Weights of a small transformer language model.
Size: 9 layers, width 128, 4 heads of 32, MLP 512 GELU, vocabulary 8192, 3.98M parameters.
Each number is 128 + 32 x the weight over the matrix's rms, rounded and kept within 0 to 255. Layers, rows and columns count from 0.

# layer 5 attention output (transposed), 128x128, rms 0.119, rows 119-127, columns 0-127
[[ 52 157 128 119 125 140 239  86 162  94 200  39 216  85 200 119 128 101  97 142  70 157 139 166 116 140 128  92 188 110 101 196 164 127 127 204 139 138  80 152 108 150 142 171  92 107 141 122  87 142 117 111 189 162 203 147  75 230 147  79 103  84 175  91  91 101  91 114  88 164  62 140 161 185  87 129 132 115 138 132 217  69 138 133 140 141 152 152  93 166 166 126 143 114 166  93  57  74 133  97 141 169 120 148 161 130 153  56 142  82 103 123  91  85 115 118 116 141  91 134 116 129 167  72 139 132  71 119]
 [117 165 130 112 106 107 218 159 115 119 201 105 176  75  96 107 102 132 134 154 138 142 165 143 165 120 120 114 127  82 166 151 106  75 108 144 164 166 103  34 105 112 114 177 100  50 100 136 171 157 114 127  90 119 135 168  78  57 129 189 114 100 132 163 113 105 165 112 160 179 139  87 166  94 115 237 103 103  81  83 165  96 127 105  47 195 130 133 103 166 106 197 108 133 123 138 127 149 127 121 171 102 167 106 184 165 138 210 179 112 129 114 147 119  91 152 126 117 104  78 167 152  96 115  75  62 182 140]
 [107 163 143  92 169  97 177 140  54 186 162 106 133 159 150 115 128 150  58 150 133  88 167 194 118 161 160 103 111  82  70 158 143 161 129 119  64 137  72  90 174  91 104 117  91  47 104 172 147 158 130 125 238 125 103 157 151 200  96 107 118 127 113 173 131 110 143 144 141 123 193 143 150 137 102 101 144 104  69 114 148 181  78  98  69  96 143 116 157 106 126 157 149 101 179 130 168  98  42 110 127 137 151 164 127   5 113 120 121 110 184 170 151 139  65  93 126  87 156 129 156 161 195 158 100  98 126  94]
 [100 121 172  43 121 104 202 137 165  82 128  51 131 167  89 135 136 116 120 125 121 138  91 118 185 120 199 168 141 114 180 124  98 231 107 112 128 143 121 142 163 128 177  90  71 144 134 159 110 161 160 143 106 110 114  69 130  52 112 137  85 133 115  85  97  93  91 110 137  93 185 174  86 116 143 119 143 182 122 151  66 168  80 141 105 139 138 118 163  89 140 111 122 115 140 116 225 211  52  89  69 101 126 168 102 118 103 223 172 149 134  70 150 166 131 114 145 110 125 159  87 205 110 149 205 124 141  89]
 [111  95 118 113 150 188 138 130 144   2 126  30 253 200 167 121  93 109 157 118 138 145 107  92 145 162 115 181 123 142  82  42 130  83 142 150 102  55 148 181 178 156 154 100 197 145 155  80 186 137 174 218 175 189 121 112  73 205 129 193 129 133 173 121  78  91  75 117 130 182 106  82  40 120 139  78 173 133 133 147 106 123 147  93 160  74  74  78  47 115 138 142 140 107 158 146 148 106  47  92 130 148 143 181  69 110 105 166  64  87 123  98 136 107  72 212 197  92  95 123  86 103 205 155 141 161 169 122]
 [112 116 161  51  90  98 170  96 124 168 129 117  42  82 154 215 137 179 117  92 138 135 123 139 157 171 145 115  62  96 131  62 225 169 112 121 149 192  99  74 196 114 139 124 124 106 152 135  96 130 103  53 212  49 157 230 132 210 109 135 123 109 114 157 131  87 209 209 139  20  86 161 203 112  63 118 135 111  82 113  77 125 145 150  90 157 161 141  73 117 124  55 145 229 156 156 120 126 102 133 165  48 128 139  98 111 188 151 173 108  57 206 116  86 148  78 113 196 163 133 132  77 177  42 135 110 105 143]
 [121 136  96  88  85 127 214 160  79  56 158 126 106 138 164 148 123 161  78  61 124 120  97 125 150 141 171 140  78 122 176 112 148  56 109 113 127 162 109  70 159  95 103 103 169 141 128 184 199 111 152 161 121  85  87 133 113  77 113 167 103 124 137 207 115 117 139 163 178 130 134  63  85 130  85 177 146  83 118 141 108 154  89 145 114 132 108  79  70 135  72 166 106 166 112 142 174 181  57 113 112 102 149 141 115 157 116 220 174 147 151 119 177 123 111 196 161 134 136 124 138 213 146  81 151  75  89 103]
 [ 72 169 122 168  58  99 162 137 120  66 191 202  26  69 185 158 135  76  82  85 114 178  38 130 117 210 158 127 162  62 143  96 113 143 117 214 141 196 139 106 183 124 152 125 161  82 119 110 188  85 127 220  99  58 119 179  79  55 132 185 111 137 160 178 110 164 166 163  33 125  86 146 157  91 122 145 116 152 104 125 194 102 206 145  68 151  40 130 163  78  78  50 100 175 138 151 141 188 191 114 137 119  97 117  89 130  81 149 155 128 120 163 134 122  96 139 115 184 106 114 136 117 105 161 180  80  82 140]
 [169  93  92  35  89 159 156 128 124 187  92 111 124 222 140  92 160 139  71 109 189  91 126 117 143 147 160 142 145 120 173 210 100 133 150  89 193 219  91 117 100 152 137 124 157 210 182  98 139 244 122 174 179  63 101 143 172  22 174 140 151 109  88 107  94 115 143 148  94 106  97 129 168 155 121 102  85  83  59 157 124  86 135  93  85  62  61 137 182 106 205 152 100  49 119 116  93 116 184 107  73 119 156 176 158  51  96 143 141 120 159 128 138 145  96  80 123  96 130  78 181 161  87 159 193  55 165 135]]
# layer 5 attention value, 128x128, rms 0.119, rows 120-127, columns 0-127
[[159 182 152 134 155 152 135 145 135 116 165  72 190  42 112  96  93 110  81 167 130 179 103 120 202 158 109 107 129  84 110 135 141 143 127  79 113  57  75  75 143  82  81  48 158  82 156 146 151 116 109 135  82 131 161 156 172 121  83 167 143  94  97 114 129 187 162 149 138 149 178 176 165 167 206 114 150 104 111  95 115 101  93 125 159 212 127 127 168 133 148  96 157 139 138 148  65 107 104 178 146 205 155 149 129 128 146 133  92 117 169 112 133 153 138 136  55 146 140  86 187 165 187 119 143 104 125  61]
 [143 173 150 106 136  54  88 129  70  91  81 170 166  47 107 168 107  69 178 107 131 144 105 178 126 164  76  89 157 127 150 170 141 147 117  90  70 147 157 148 145 130 188 127 129  85 144 112 162  80  95 194 172 153 101 138 112  78 110 164  73 121 138 142  98 136  95  81 170  69 163 144 148 163 145 133 206 125  77 177 126  96 111 156 151 137 150  97 124 116 138 122 249 101 116 131 115 141 118 131 149 110 157 129 106 193 119  79 189  54 158 147 139  85 117 142 101  73 102 106  34  85 151 166 161 132 130 139]
 [ 59 153 229 118 132  96 115  88 194 141 158  93 122  61 123 199 137  50 152  76 149 125 166 107 141 182 139 118 136 120 146 133 154 231 159 145  66 109 111 146 117 104  97 132  84 166 189 115 142  85 169 111 101 126 137  90 130 130 107 147  75 171 115 149 124  81 113 175  80 158 137 189 136  94 127 201 160 202  91 139 123 125 163 120 138 163 123 183  89 178 173 143  88  82 111 126 158 192 139 163 155 153 102 168 157 184 103  82  70  91 100  95 150 103  92  81 167  97 101 133 161 135 136  79 131  59 141 119]
 [199 127  86 119 143 119  66  58 115  42 151  75 196 181  92 129 164  57 172 132 123  89 176 135 179  95  90 173 112 102 133  46 191  95 141 136  86  81  74 130 136  61 123 206 202 168 109  63 162 156 153 161 123  88 126 212 148 120 206 161  44 124 140  98 145 104 122 146  58 142 124 155 143 183  95 144 113 127  32  90 164 146 177  76 122 172 120 131 131 162  81  82 143 164 152 111 162 131 160 118  29 112 110 116 162 139  94 183  63 134 167 143 153  12 199 139 212 151 150 137 106 102 165 130 108 193  96 201]
 [ 89 128 132 163 128 127 107  89 142  56 148 178 177 178  98 186  34 213 102 113 169 100 134 114 132 173 126  25 210 137 157  30 173 146  91  73 201 169 119 148 123 187 147 125 114  84 150  60  75  97 170 134 153 141 150 175  84 100  72  54 133  78 114 106  88  81 109 102 191  95  78 203 128 193 215 130 137 173 163 172  94  97 135 139 125 148 190 137  74 144  96 216 154 123 100 183 136 120  70  99 138  75 117 147 102 185 153  74 130 142 136 132  44 166  70 160 120  94 158  94 111 121  77 173 126  86 189 100]
 [127 159 144 147 124 111 107 109 144 127 161 109 125 125 106 191 110 109  95 122 131  57 135 135 114 182 152  79 169  89 101  76 167  95 123  83  57  67 121  65 156  79  97  63 101 121 126 100 180 138 205 139  93  63 108 151  95 160 140 129 115 103 131 128 141 139 113 195  90 169 134 211  82 130 167 178 168  67 111 173 178 142 138 104 162 170 133 125  63 152 133 163 106  93 117 101 119 118 105 184 107 150 123 188 147 148 104 184 117 114 165 159 144  78 131 136 118 240 119 103  77 134 181  89 184 139 105  92]
 [145 147  94 167 155  89 153  52 181 117 132 204 149  80 153 139  97 168 133 186 171 188  84  80 118 142 157  22 203 108  80  82 190 183 142 136 123  75 255 175 152  96  82  92 161 138 138 109 124 140 172 153 127  79 113 136  82  99 198 102 182  94 122 158  91  83 105 132 120 191  95 123  83 168 230 170 143   8 105 144  68 185 187 156 152 118 117 146 113 166 112  63  89  97 130 146 145 164 170 107 111 189 120 206  16  60 106 115 117  86 132  89 106 191 149  87 111 149 141 139  98 129 140 168 110 148 117 146]
 [149  35  40 124 132 157  63 214 223 156  95 131 136  96 125 124 118  79 103 211 131 113 206 153 101 169  88 116  92 152 119 220 198 116 175 138 112 125  70 147 170  63 141 118 151 142 182 147 159 151 107 224 165 103 120 126  93 106 213 139 132 106  56 153  26 137 106 130 167 140 159 119 131  54 131 167  70 104  73 165  65 117 146 107 161 122 112 136 111  97 231 169 112 111  91 134 142 134 152 162 180 115 140 177  85  87 140 102  83 136 158 126 174 198  55 168 109 113 144  93 147 104 127 164 175  79 108  83]]
# layer 5 MLP up, 512x128, rms 0.156, rows 0-18, columns 0-127
[[158 174 164 121 123 109 172  95 115 157 127  84  80 104 117 144 133 152 146 157 119 121 102 111 142 119 151 129 113 118  88 105 105 122 120 116  98 111 150  96 106 142 121 153 148 138 138 150  99 106 151 103 130 165 150  82 129 101 146 138 124 116 140 100 169 133 149 218 160 163 108 110 135 161 120 108 173  98 154 129 156 181 120 115 157  98 108  82 175 140  93  90 122 103 121 116  89 141 184 188 120 132  90 110 183 158 111 137 114 150 164 150 101 102 136 156  84 178 152 193 103  90 122 156 109 139  94 145]
 [180 141  86 147 114 133 112 211 142 155  90 180 129 197  86 161 164 171 138 108 141  83 111 112 178  92 198 183 198 162 140 117 154 163 204 122  93 117 123  62  93 112 129 129 144 117 113 102  72  95 146 134 124 151  89 150 121  94 139 164  84 124  75 101  71 200 115 119 107 163 132 106 101 179 127 137 110 126 106 110 137 116 124  64 141 121 164 133 135 140 118 138  84 165 182 136 134 174 146 181 113  90 123  68 168 108  82 140 136 103 149 128 158 116  88 124  61 130 178 128 186 182 136 137 165 105  71 110]
 [147 104 115 113 114  84 156 129  91 161 160 128  85 139 121 132 116 142 136  77 149  87 117  97 157 102 105 180 114 120  93 151 131  83 172 165 137 103  93 147 137 122  93 164  79 141 129 161 128 103 130 106 139 129 166 170 162 132 136 154  97 154 111 102 138 129 138 121  89 133 104  60 172 163 123 101 149 185 105 114 140 151 102  99  86 120 153 111 111 124  90 105 139 182 146 186  90  71 184 133 124 129 124 105 153 144 135 168 148 209 192 208 204 144 141 140 123  91 107 131 133 137  89 156  96 187  73 116]
 [ 93  90 135 134  79  63  81 124  44 151  71 162 131  68 109 116 170 125 131 138  44  64 136 166 129  63 163 142 201 190 135 108 143 128 136 110 154 188 186 119 136  76 133 151 129  75 123 106 128  66 156 215 173 110 118  96 153 188 117 170 100 169  72 123 116 150 214 121  82 162  81  60  83 173 156  87 136 109  87 102 134  79 192 139 130  99 157  38  81 158 195 105 121 170 145 124 132 195 119 208  41 139 152 120 160 132 179 163 155 148 115 161  98 111  69 113  86 146 161 150  85 144 128 215  71 156  40 148]
 [120 127 112  88 104  99 168 109 137 145 151 108  97 120  83  79 114 122  93 121 143  92 150  96  76 135 124  94 137 106 133 135 109 155  76 120 135  98 112  80 132 149 100 151 133 127 125 158 131 157 136 111 118 175 175 156 185 150 111 228 136 194 127  98  91  93 125  87 138 185 132  84  80 146 181 118 143 170 148 154 100 128 129 155  97  96 119 130 104 179 167 120 124 143  80 108 147 117 142 127 106  48 109 148 139 122 130 172 161 127 112 174 151  98 153 156 141 122 137 119 119 123 146 144  88 117 137 166]
 [  1 113 121 189 103 141 245 111 125 160 131 150 113  82 116  91  91  69 158 143 158 175  48  89 109 112 137 126 122 100 106 142 123  86 158 106 207 150 126  98 104 159 165 153 110 161 112  95 151 129 162 135 172 111 118 116 109 110  97 134 136 152 155  89  73  74 114 146  52 129 157 137 167 183 235 177 179 106  37 138 142 108 156 130  68 114 116 135  67  66  92 115 129 160  33 149 100 121  69 168 176 128 167 180 124 142 141 179 135 170 142 135 103  60 169 138 165  77 163 138 113 133 207 158 136 169 114 114]
 [119 110 173 162 142  80 127 102 180 168 161 134 111 125 150 195  88  84 143 151 177 172  90 108  90 124 184 148 140 211  69 137 169 138  95 163 181 118 107 109 150 144 143 176 116 142 180 202 138  98 127 153 141 158 185  79 109  70  67 163 117 179 122  71 112 108 153 137 107 104  95 115 125 155 116 165 154  93 110  61 106 174 172 114 119  80 145  97  68  31 111 123 163 128 118 127  89 108 103 177 144  84  94 107 115 172 131 121  92 139 164 146 125 132 125 120 105 144 118  59 122  76 182 173 163 103 109  98]
 [115 118 139 144 113 148 128 213 156 153 110  87  98 142 132 125 108 157 110 126 166 116 116 122 139 134 160 117 113 111  58 112 126 103 116 141 133 127 126 122 124 113 135 121 104 111 113 158 120 125 129 122 136 128 159 125 142 166 117 143 134 143 108  96 107 133 168 138 113 168 113  87 140 127 113 128 114 110 137 116  94 131 160 108 110 139 134 112 146 117 156 161  64 128 127 133 139 126 185 143 149 158 123 143 161 123 116 152 129 125 138 105 159 181  94 131  84 173 106 133 162 122 115 129 148 103 135  76]
 [127 131 167 153  93  96 143 201 115 116 115 172 108 119 106 157  96 188  98 154 127  97 115 131 168 102 124 125 132 126 159 130 111 125  90 135 126 183 152 121 118 102 141 117 118  95 108 120  81 125 107  90 166 127 171 171 154 173 116 206 111 176 131  60 119 105 157 104  89 166 155 124  85 133 171  90  87 121 142 162 162 141 154 152 117  62 164  93 139 143 123 114 107 156 123 197  59 156 178 131 106 123 139 113 161 112 158  80 113 143 106 133  95  79  96 168 144  88 127 143 135 140 160 130 101 153  98 174]
 [151  86 151 148 144 146 147 157 135 144 120 133 162 150 111 122 113 118 133 139 151  61  92 144 165 111  90 183 116 200  73 138 151 142 119 123 139 128 133 106  95 114 145 113 134  99 113 109 137 123  62 172 158 116 109 127 167 142 145 166 129 152 148 132 155 124 152  85 194 135  63  92 169 105 134 110  64 154 145 222  73  61 174 101 108  90  97  90  83 102 144 107 136 163 137 117 129 166 107 125  95 113 169 136 122 134 141 123  99  88 134 150 175  76 127 130 134 177 142 127 201 100  77 142 189 142 122 120]
 [ 86 125 141 131 126  87 120 161 136 135 105 140 116 113  98 146  86 179 126 197 144  92 168 137 152  62 180 152 171 160 107 134 155  95  96 127 164 104 127  99 127 116 132 120 121  63  98 141 139 124 104 131 186 134 167 155 176 130  85 151  73 162 110  50 110 107 163 150 124 110 125 101 114 108 152 116 150 126 143  89 141 115 118 157  93 117 138  63 108 139 151  88 167 115 100 101 164 138 117 142 135  92 164 106 177 177 160 151 132 153 151 169 106 183 153 196 127 127 158 158 135  74 100  97  70 116 108 138]
 [ 85 111 156 131 153 140 117 148 109 160 122 160 128 121 133 135 128 168 143 111 104 135 144 108 118  58 118 127 148 118 212 148 118 119 125 104 145 115 125 123 124 121  75 128 131  82  55 128  97 172  96 156 151 136 119 129 119 164 153  85 113 125  66 117 116 173 128 150 116 139 118 153 109 111 109 163  73 140 132 156 140 164 104 160 138 111 117  94 146 174 156 102 162 164 133 139 124 173 165  80 117 134 125 160  90 152 128 117 106 146 106 142  95 113 143 110 104 131 104 103 172 139  84 137 166 167 137 156]
 [108 111 110 116 125 133 196 104 110 174 143 115  96 105 121 112 100 140 184 125 133 192  80  92 132 154 192 153 115 169  50 140 135  46 183 156 108 154 144 110 133 146 154 165 124 120  70 157 118 100 136 129 126 169 133  70  84 179 183  99 117 165  67 148  89 149 111 176 122 114 105 124 138 118 111 170 174  64 117  89 124 121 187  99 122 139 127 117  71 138  97 155 153  91 174 104  72 155  51 108 120 102 127 111 119 135 109 133 165 132 168 116 100 138  96 154 147 134 167 165 163  89 142 188 141 106  91 133]
 [114 141 153 158 133  72 162 154 166 175 118  85 150 109 103 116 105 163 167 113 130 123 107  94 124 100 210 123  96 191 144  67  66 118  72 150 124  94 110 161  98 154 139 124  60 139 143 139  45 102 113 140 104 108 155 136 151 104 129 138  68 126 130 100 137 130 203 128 142 140  88 149 115 184 134 152  97 117 120 138 148 135 138 154 150 101  48 120 131 151 134 172 115 237 161 176  95 121 108 157 167 166 102  91 161 138 123 172 135 158  84 115 109  85 167 138 119 160  95 129 134 126 144 143 163 120 116  90]
 [150 107 101 112  98  98 120 212  84 156 127 112 120 156 116 136 103 125 114  78 206 119  76 100 190  85 132 172 160 212 106  77 121 110  93 187 106 136 135 193 105  86 150 161 109 155 129 107  77 157 113 135 108 178 130 149 156 101  81 129 167 129 107 104 134 155 161 178 147 148 154 114 113  97 137 155  49 151 115 121 155 116  93 126 178 158 120  92  93 105 209 180  95 130 161 161 135 117 180  88 185  96 178 110 155 119 118  82 125 109  90 129 185 109 156 115 125  85  88 147 175  66 178 171 186 108  86 147]
 [130 145 184 112 108 140 118 143 109 115  69 110 107 118 116 117 140 137 172 115 105 124 131  95 142  94 113 189 111 125 120 120  59 112 124 130  91 129 156 151 128 124 134 147 110 126 101 133 118  99  93 129 113 185 105 146 192 211 135 153  97 181 144  96 139 144 167 138 109 172  93  67 129 144 105 113 102 192 128  94 166 156 131 133 114 113 117  96 141 135  96 139  90 130 129 134 142 117 185 114 141 146 125 120 185 116 113 163 113 147 128  99 133  98 102 144 142 122 112 140 180 102 148 130 110 134 139 133]
 [137 185 110 167  82 158 169 143 154 145 138  67 140 122 163 137 130 103 113  82 129 120 132  84 106 215 212 186 106 200 117 144 161 175 152  91  97 138 152 135  89 137 156  97  62 194 115 127 132 174 101  86 156 104  89  83 116 110 148 137 104  92  98  73 152  86  46 186 116 158 178 147 103 163 123 144 127 137  86 102 170 153 131 104 115 101 115 138 120  95  88 154 138 177 105 157 144  97 130  88 111 160 107 105  92 163  82  65  87 130 205 128 134 102 106 125  80 155 209 152  96 109 132 146 247 186 133 132]
 [ 78 122 191 148 105 146 140 145 145 143 102  71 124  76 113 149  85 162 146 101 116 151 139 115 111 110 107 114  72 108 129  86 143 129  98  92 105 111 154 141 163 118 162 100 161  89  80 127 103 184 123 131 114 180 117 170 172 175 133 137 128 138 152  64 137 153 135 155  76 157 119 112  76 153 195 140  75 136  97 124 135  93 141  86 154 130 103 104 152 171 129 138 109 198 118  91 160 105 107 111 101 141  94  60 139 117 170 127 150 130 140 170  88  82 192 134 145 141 111 109 154 111 144 121 120 121 140 131]
 [113 152 173 135 178 104 120 182 164 180  81 141  82  77 116 114 153 147 132 158 112 163 107 108 174  57  99 163 103 162 126  81 146 184 105 141 111 106 155 125 119 105 135 182 115 102 145 126 106 120 160 129 212 175 147  53 124 152 187 136  66 202 124  62 125  51 127 159 130 161 132 133 146 152 109 147  70 126 111 167 148 150 128  89 116 148  89 111 146 140  97 118 131 126 150  90 150 124 146  87 116 123  86 138 159 137 180 145 123 127 114  90 112  80 119 142  78 169 126 117 210 128 137 156 126 139  82 118]]
# layer 5 MLP down (transposed), 512x128, rms 0.139, rows 0-17, columns 0-127
[[133 159 115 144 122 185 135 101 148 153  70  85 116  94 117 120 154 140 121 104 191  76 182 134 110  85 111 136 154 118 140 155 145 156  99 133 102 132  89 149  91 131 115  82 131 120  94 108 191 143 142 154 117 125 141 135 164 139 143 144 182 118 139 142 120 112 153 120 160 139 150 115 139 108  72 158 124 114  83 121 143  98 165 144 112 119 157 114 142 140 129 138 139 122 131 108 117 128  79  98 144 131 124 143 145  97 178 133 129 160 117  97 131 122 125 115 153 149 133 100  69 151 107  81 135 181 145 104]
 [114 167 128  70  98 103  45 132 100 102  61 100 138 134 116 124 125 177  88 149 119 121 144 168 143 147 106 174  85 117 102 139 163 131  81 122 173 116 153 148 102  95 123 130 140 108 158 135  71 110  92  87 121 141  57 173  83 186 101 156 148 102 149 152 136 167 134  98 115 183 100 155  77 183 156  56  40  85 140 134 112 113 133 127 124 141 180  99 138 131 128 179 147 103 124 147 128 144 228 139 117 153 161  95 173  85 127 153 159 134 106 130 116 169 102 141 147 140 135 148 147 160 117 146 108 104 146 155]
 [158 149  73 137 102 156 113 156 161 105 117 134 122 154 139 159 117 136 146 145 168  83 116  70 105 149  93 162 170 104 151  90 151 161 117  86 156  98 121 124 152  84  96  92 160 126 118 143 121  50 158 158  61 129 181 164  94  98 158  99 102 158 127 134  97 115 133 128 103 144 124  98  97  79 233 229 142 102 149 152 101 145  90 147 113 172 117 184 164 156 108  80 117 116 150 152 141 135  71 129 155 123 167 106  71 147  95  88 127  80 189 155 134 130 120 146 111 131 132 150 126 104 144 166 134 115 137 114]
 [110  91 133 130 100  99  22 107 123 143 108 137 147  97 109 109 191 135 132  95  99 115 145 255 133  87 135 125 157 156 164 104 113 119 144  94 109 151 147 141 155 116 145 157 161 107 139 142 136 145 152 143 137 134 111 107 135 119 136 162 111 134 149 152 148 129 115 156 112 140 110 105 115 169 142  53 108 123  78 136 111 114 155 126 130 123 126  95 114 158 141  94 120 146 156 132 141 128 123  94 114 103 121 125 113  63 163 134 125 161 136 126 128 120 134 112 116 171 139 128 142 129 110 145 129 133 102 102]
 [123 153 158  83 169 166 106 105 147 118 117 168 174 125 163 167 147 143 122 118  93 145 105 147 128 125  84  94  71 143 160 189 126 131 120 140 135 112 125 106 173 125 116 156 156  89 142 159 116 143 145 127  89 120 136 175 102 122 114  91 130  96 108 167 140 153 121  93 104 118 129  92 148 125 105  78 162  90 147 118 109 152 175  69  78  84  99 124 101 100 123 136 186 153 112  70 182  96 115 119 112 110 118 143 126 182 130 129  96  85 148 107 128 137 139 134  86 141 113 176 172 132 126 179 165 121 111  98]
 [101 129 204 116 125 103  66  78 141 115 152 108  85 128 161 187 189 179 115 180 155 170 214 123 221 130  64 158 122 133 172  87 182 140  37  81 109 132 146 111  85 156 115 102 209 124 182 138 191 182 148 133  99  79 176  66 112 180  39 116 104 137 108  53 146 215 176 138 159 214 184 137 117 112  81 137 186 199 169 125 101  88 106 120 108  57 158  87 147 131 161  64 186 179 161 110  85  95  72 129 133 161 147  86 139  63  46 143 106 149 121  66 167  84  45 161 131 163 104 240  91 128  83 116 112 118  48  74]
 [103 141 116 162 105  80  49  89 142  78 147 127 110 139 163  82 120  39 119 150 159  97 147 119  86 108 140 116 120 125 146 116 157  79 182 149 122 143 131 181  88 134 185 129 159 147 172 158 119 129 150 145 148 138 177 151 131 147 144 161 137 137 154  87 221 133  87  96 116 164 140 137  73 115  80 169 129 108  67  85 136 133 135  88 125  90 128 145 129 127 136  75 200 152  97 104 175 120 167 112  78 119 136 124 137  60 138 107 183  74 197 123  94 125 181 116 145 119  95 149 102 128 132 163 143 150 128 118]
 [121 139 128 138 159 135  54  62 126 103 174 138 130 144 115 128 138 147 113 108 145 169 185 108 132 116 100 123 145 134 126 106 128 140 124 163 149 120 113 116 112 102 150 151 140 110 108 129 157 125 125 112 172 125 175 121 115  94 128 133 140 142 129 133 169  90  88 140 176 131 134 132 115 126  82 132 151 132 159 142 160 114 105 140 144 106 152 133 165 111 115 139 111 139 109 130 100 141  88 125 134 130 123  91  93 113 119 157 120 123 131 119 121 110  98  89 149 126 147 112  87 153 135 118 140 139 164 135]
 [ 95 125  99 140 160 131  95 118  93 166 100 103 173 185 117 134 200 102 110 115 179 122 134 143  74 108 122 110 155 116  93 120 184 105 163 130 134  91 165  73 135 124 162 101 127 122 155  59 102 126 154 125 127 101 129 206 203 151 124  82 102 164 135 123 113 110 122 134 102 123  85 109 165 205 115 148 151 153  64 118  78 107 148 142  71 131 169 129 134 108 113 170 122 109  78 139 144 107 104 159 221 127 155  83 148 100 103 104 114 151 150 112 132 176 149 177 140 122 157 205  94  75  85 163 138 132  64 123]
 [118 118 105 108  62 107 152 130 148 106 147 155 175 132 139 128  89 204 116 176  85 168 136 235  86 106 140 164 160 138  88 130 117 143 141 112 110  65 113 147 169  96 133  85 145 142 105 153 146 195 119 128  97 181 119 108  97 115 198 122 136 124 155 124 144  64 101 122 130 143 124 158 137 161 108  81 107 104  98 160 139 135 123 126 117 135 108 106 126  87 174 121 117  97 150  82 145 124 153 130 160 132  97 137 137 132 135 150 133 230  90 168 150 124 154  90 160 105  70  63 146  62 117 108 165 113 114 125]
 [136 121 137 175 133 180 139 135  85  99 127 132 133 137  97  79 181 109 141 143 119 167 195 143 132 150 118 170 110 107 175  81 131 187  64  47 107 117 103 106 172  99 147 156 117 115 127 134 117 175 135 125 116 206  97 147 131 147 127 123 131  92 145 150 176 166  53 102 142 165  97 161 135 135 112 146  91 113 154 177 104 132 157 136  98 177 124  89  88 153 102 137 104 121 154 139 115 131 177  52  91 132 129 134  93 139 102 101 106 160 151 116 121  96 167 152 100 108 107 106 127 125 121 108 207  86 113 116]
 [152 130 100 113 141 146 113 108 150  82 128  94 138 134 167 163 156 104 121 116 177 109  98  88 151 188 166 154 133 166  68 145 174 140  93 145 177 132 109 131 131 109 136  94 106 143 165 148 158 117 112  99  89 139 131 146 136  64  63 174  96 136 160 128 117 133 139 130 132 119 146 121 157 130 143 108 152 120 104 118 136 119 158  86 109 109 146 172 114 115 122 149  97 134 129 118 138  95  60 184 139 153 139 101 134 148  90 107 122 106 164 113 153 119 138 164 159 133 127 135 117 103 123 117 122  87 146 120]
 [131 111 161 142 143 114  77 151 102  50  65 142 170 176 123 100 165 162  83 116 102 119 176 164 128 120 165  69  72 112 118 153 165 141  84 117 114 130 117 116 114  76  85 180 158 119 214 151  94 131 126 113 148 106 102 108 120  97 103 163 135 123 148 148 156  81  82  61  87 172 179 101 172 192  85 114 146 138  84 186 169 142 162 131 182 112  73 135 141 118 142 134 152 139  82 110 133 198 136 148  69 181 131 177 145 182 152 104 113 137  57 101 147 125 134  87 120 197 122 127 133 145 159  91 108 118 142  21]
 [146 148 119 178  54 154 113 117 143 148 148 125  97 140 118 122 164 176 166 124  97 114 118  78 177 144 140  97 133 128 154 160 120 136 142 199 176  99 108 113 140 105  67 138  84 171 103 101  75 115 150 138 120 113 136 128 118 140 112 110 166 116 125 148 145 179 134 169 175 122 194 126  90 163  35 166 103 103 131  57 138  71 116 107 124 136 139 158  40 131 145 131 106 196 112 201 123  84  93 147 125 231  98 122 115 108 114  86 149 112 134  91 152 175 111 123  61 166 134 117 115 136 105 113  99 186 131 150]
 [ 79 119 176  92 175 119  88 134 109 152  69 138 103 133 164 162 111 113 107 170 153  99  76  82 184  61 110 135 139 162 164 111 116 109 105 136 109 150 117 102 118 185 161 144 160 134 123 110 179  86 158 101 117 140 122 213 103 123  66 203 158 156 123 106 118 126 173 136 129 164 146 130 136  90  57 125 106 131 163 153 118 107  93 124 144 112 203 114 140 108 141 108 198 147 146 159 127 129 113 126 170 140 113 185 109  86 120 144 118 148 150 136 153 100  60 130  91 168  88  93 108 133 115 126 149 104  99 109]
 [101 137  98 155 167 117 113  97 147 146 147 190 114  84 131 131 110 144 100 173 143 157 181 156 160 132 147  71 137 148 155 135 194 106 133 144 125 122 100  96 121 142  67 113 114 104 149 139 156 129 132 105 167  88 148 119 112 109 128 137 146 146 126 133 153  85 113 143 121 103 125 183  93 107  89  94 121  77 101 147 136 102 104 149 152 131 132 121 139  88  90 188 110 105 167 100 112 156  89 124 112 120 138 108 107 116 116 164 121  93 134 127 116 181 146 103 114 150 118 129 134 147 115 133 163 125 125 122]
 [ 90  56 166  85 147 126  93 148 128 147 167 131 104 150  73  99 119 202 165 102 104 174 132  86 162 131 115 114 179 122  74  96 102 121  25  86 141 130 144 150 120 109 127 144 167 214 127 177 168 107  76 153  91 143 109  76 125 107 187 114 147 112  97 137 151 189 165 126 139 154 125 106 140 126 111 103 186 114  97 163 104  93 115 117 128 140  92  94 152 197 126 203 202 153 161   3 142  78 107 166 125 166  72 183 159  96 199 140 143 106  47 137 123 126 153 201 119  83 100 152 185 116 159 108 126 110  84 149]
 [112 172 123 154 125 116 113  91  75 151 177 101  62 153 135 101 138 145 120 122 127 158 149  99 105 103 129 137 124 129 177 156 117 142 151 157 138 122 103 138 120 117 130 126 153  97 132  93 113 135 142 175 123 102 122 127 104 119 168 168 128 132 100 162 146 148 117  77 172 117  98 152 121 145  83 135 133 144 144 111  98 157  91 114 125  90  76 132 108  89 155 133  81 132 124 133 125  91 145 164 119  97 117 161 127 128 137 174 144  93 167  84 149 128 158 171 100 117 171  99 105 122 166 124 141 167 115 139]]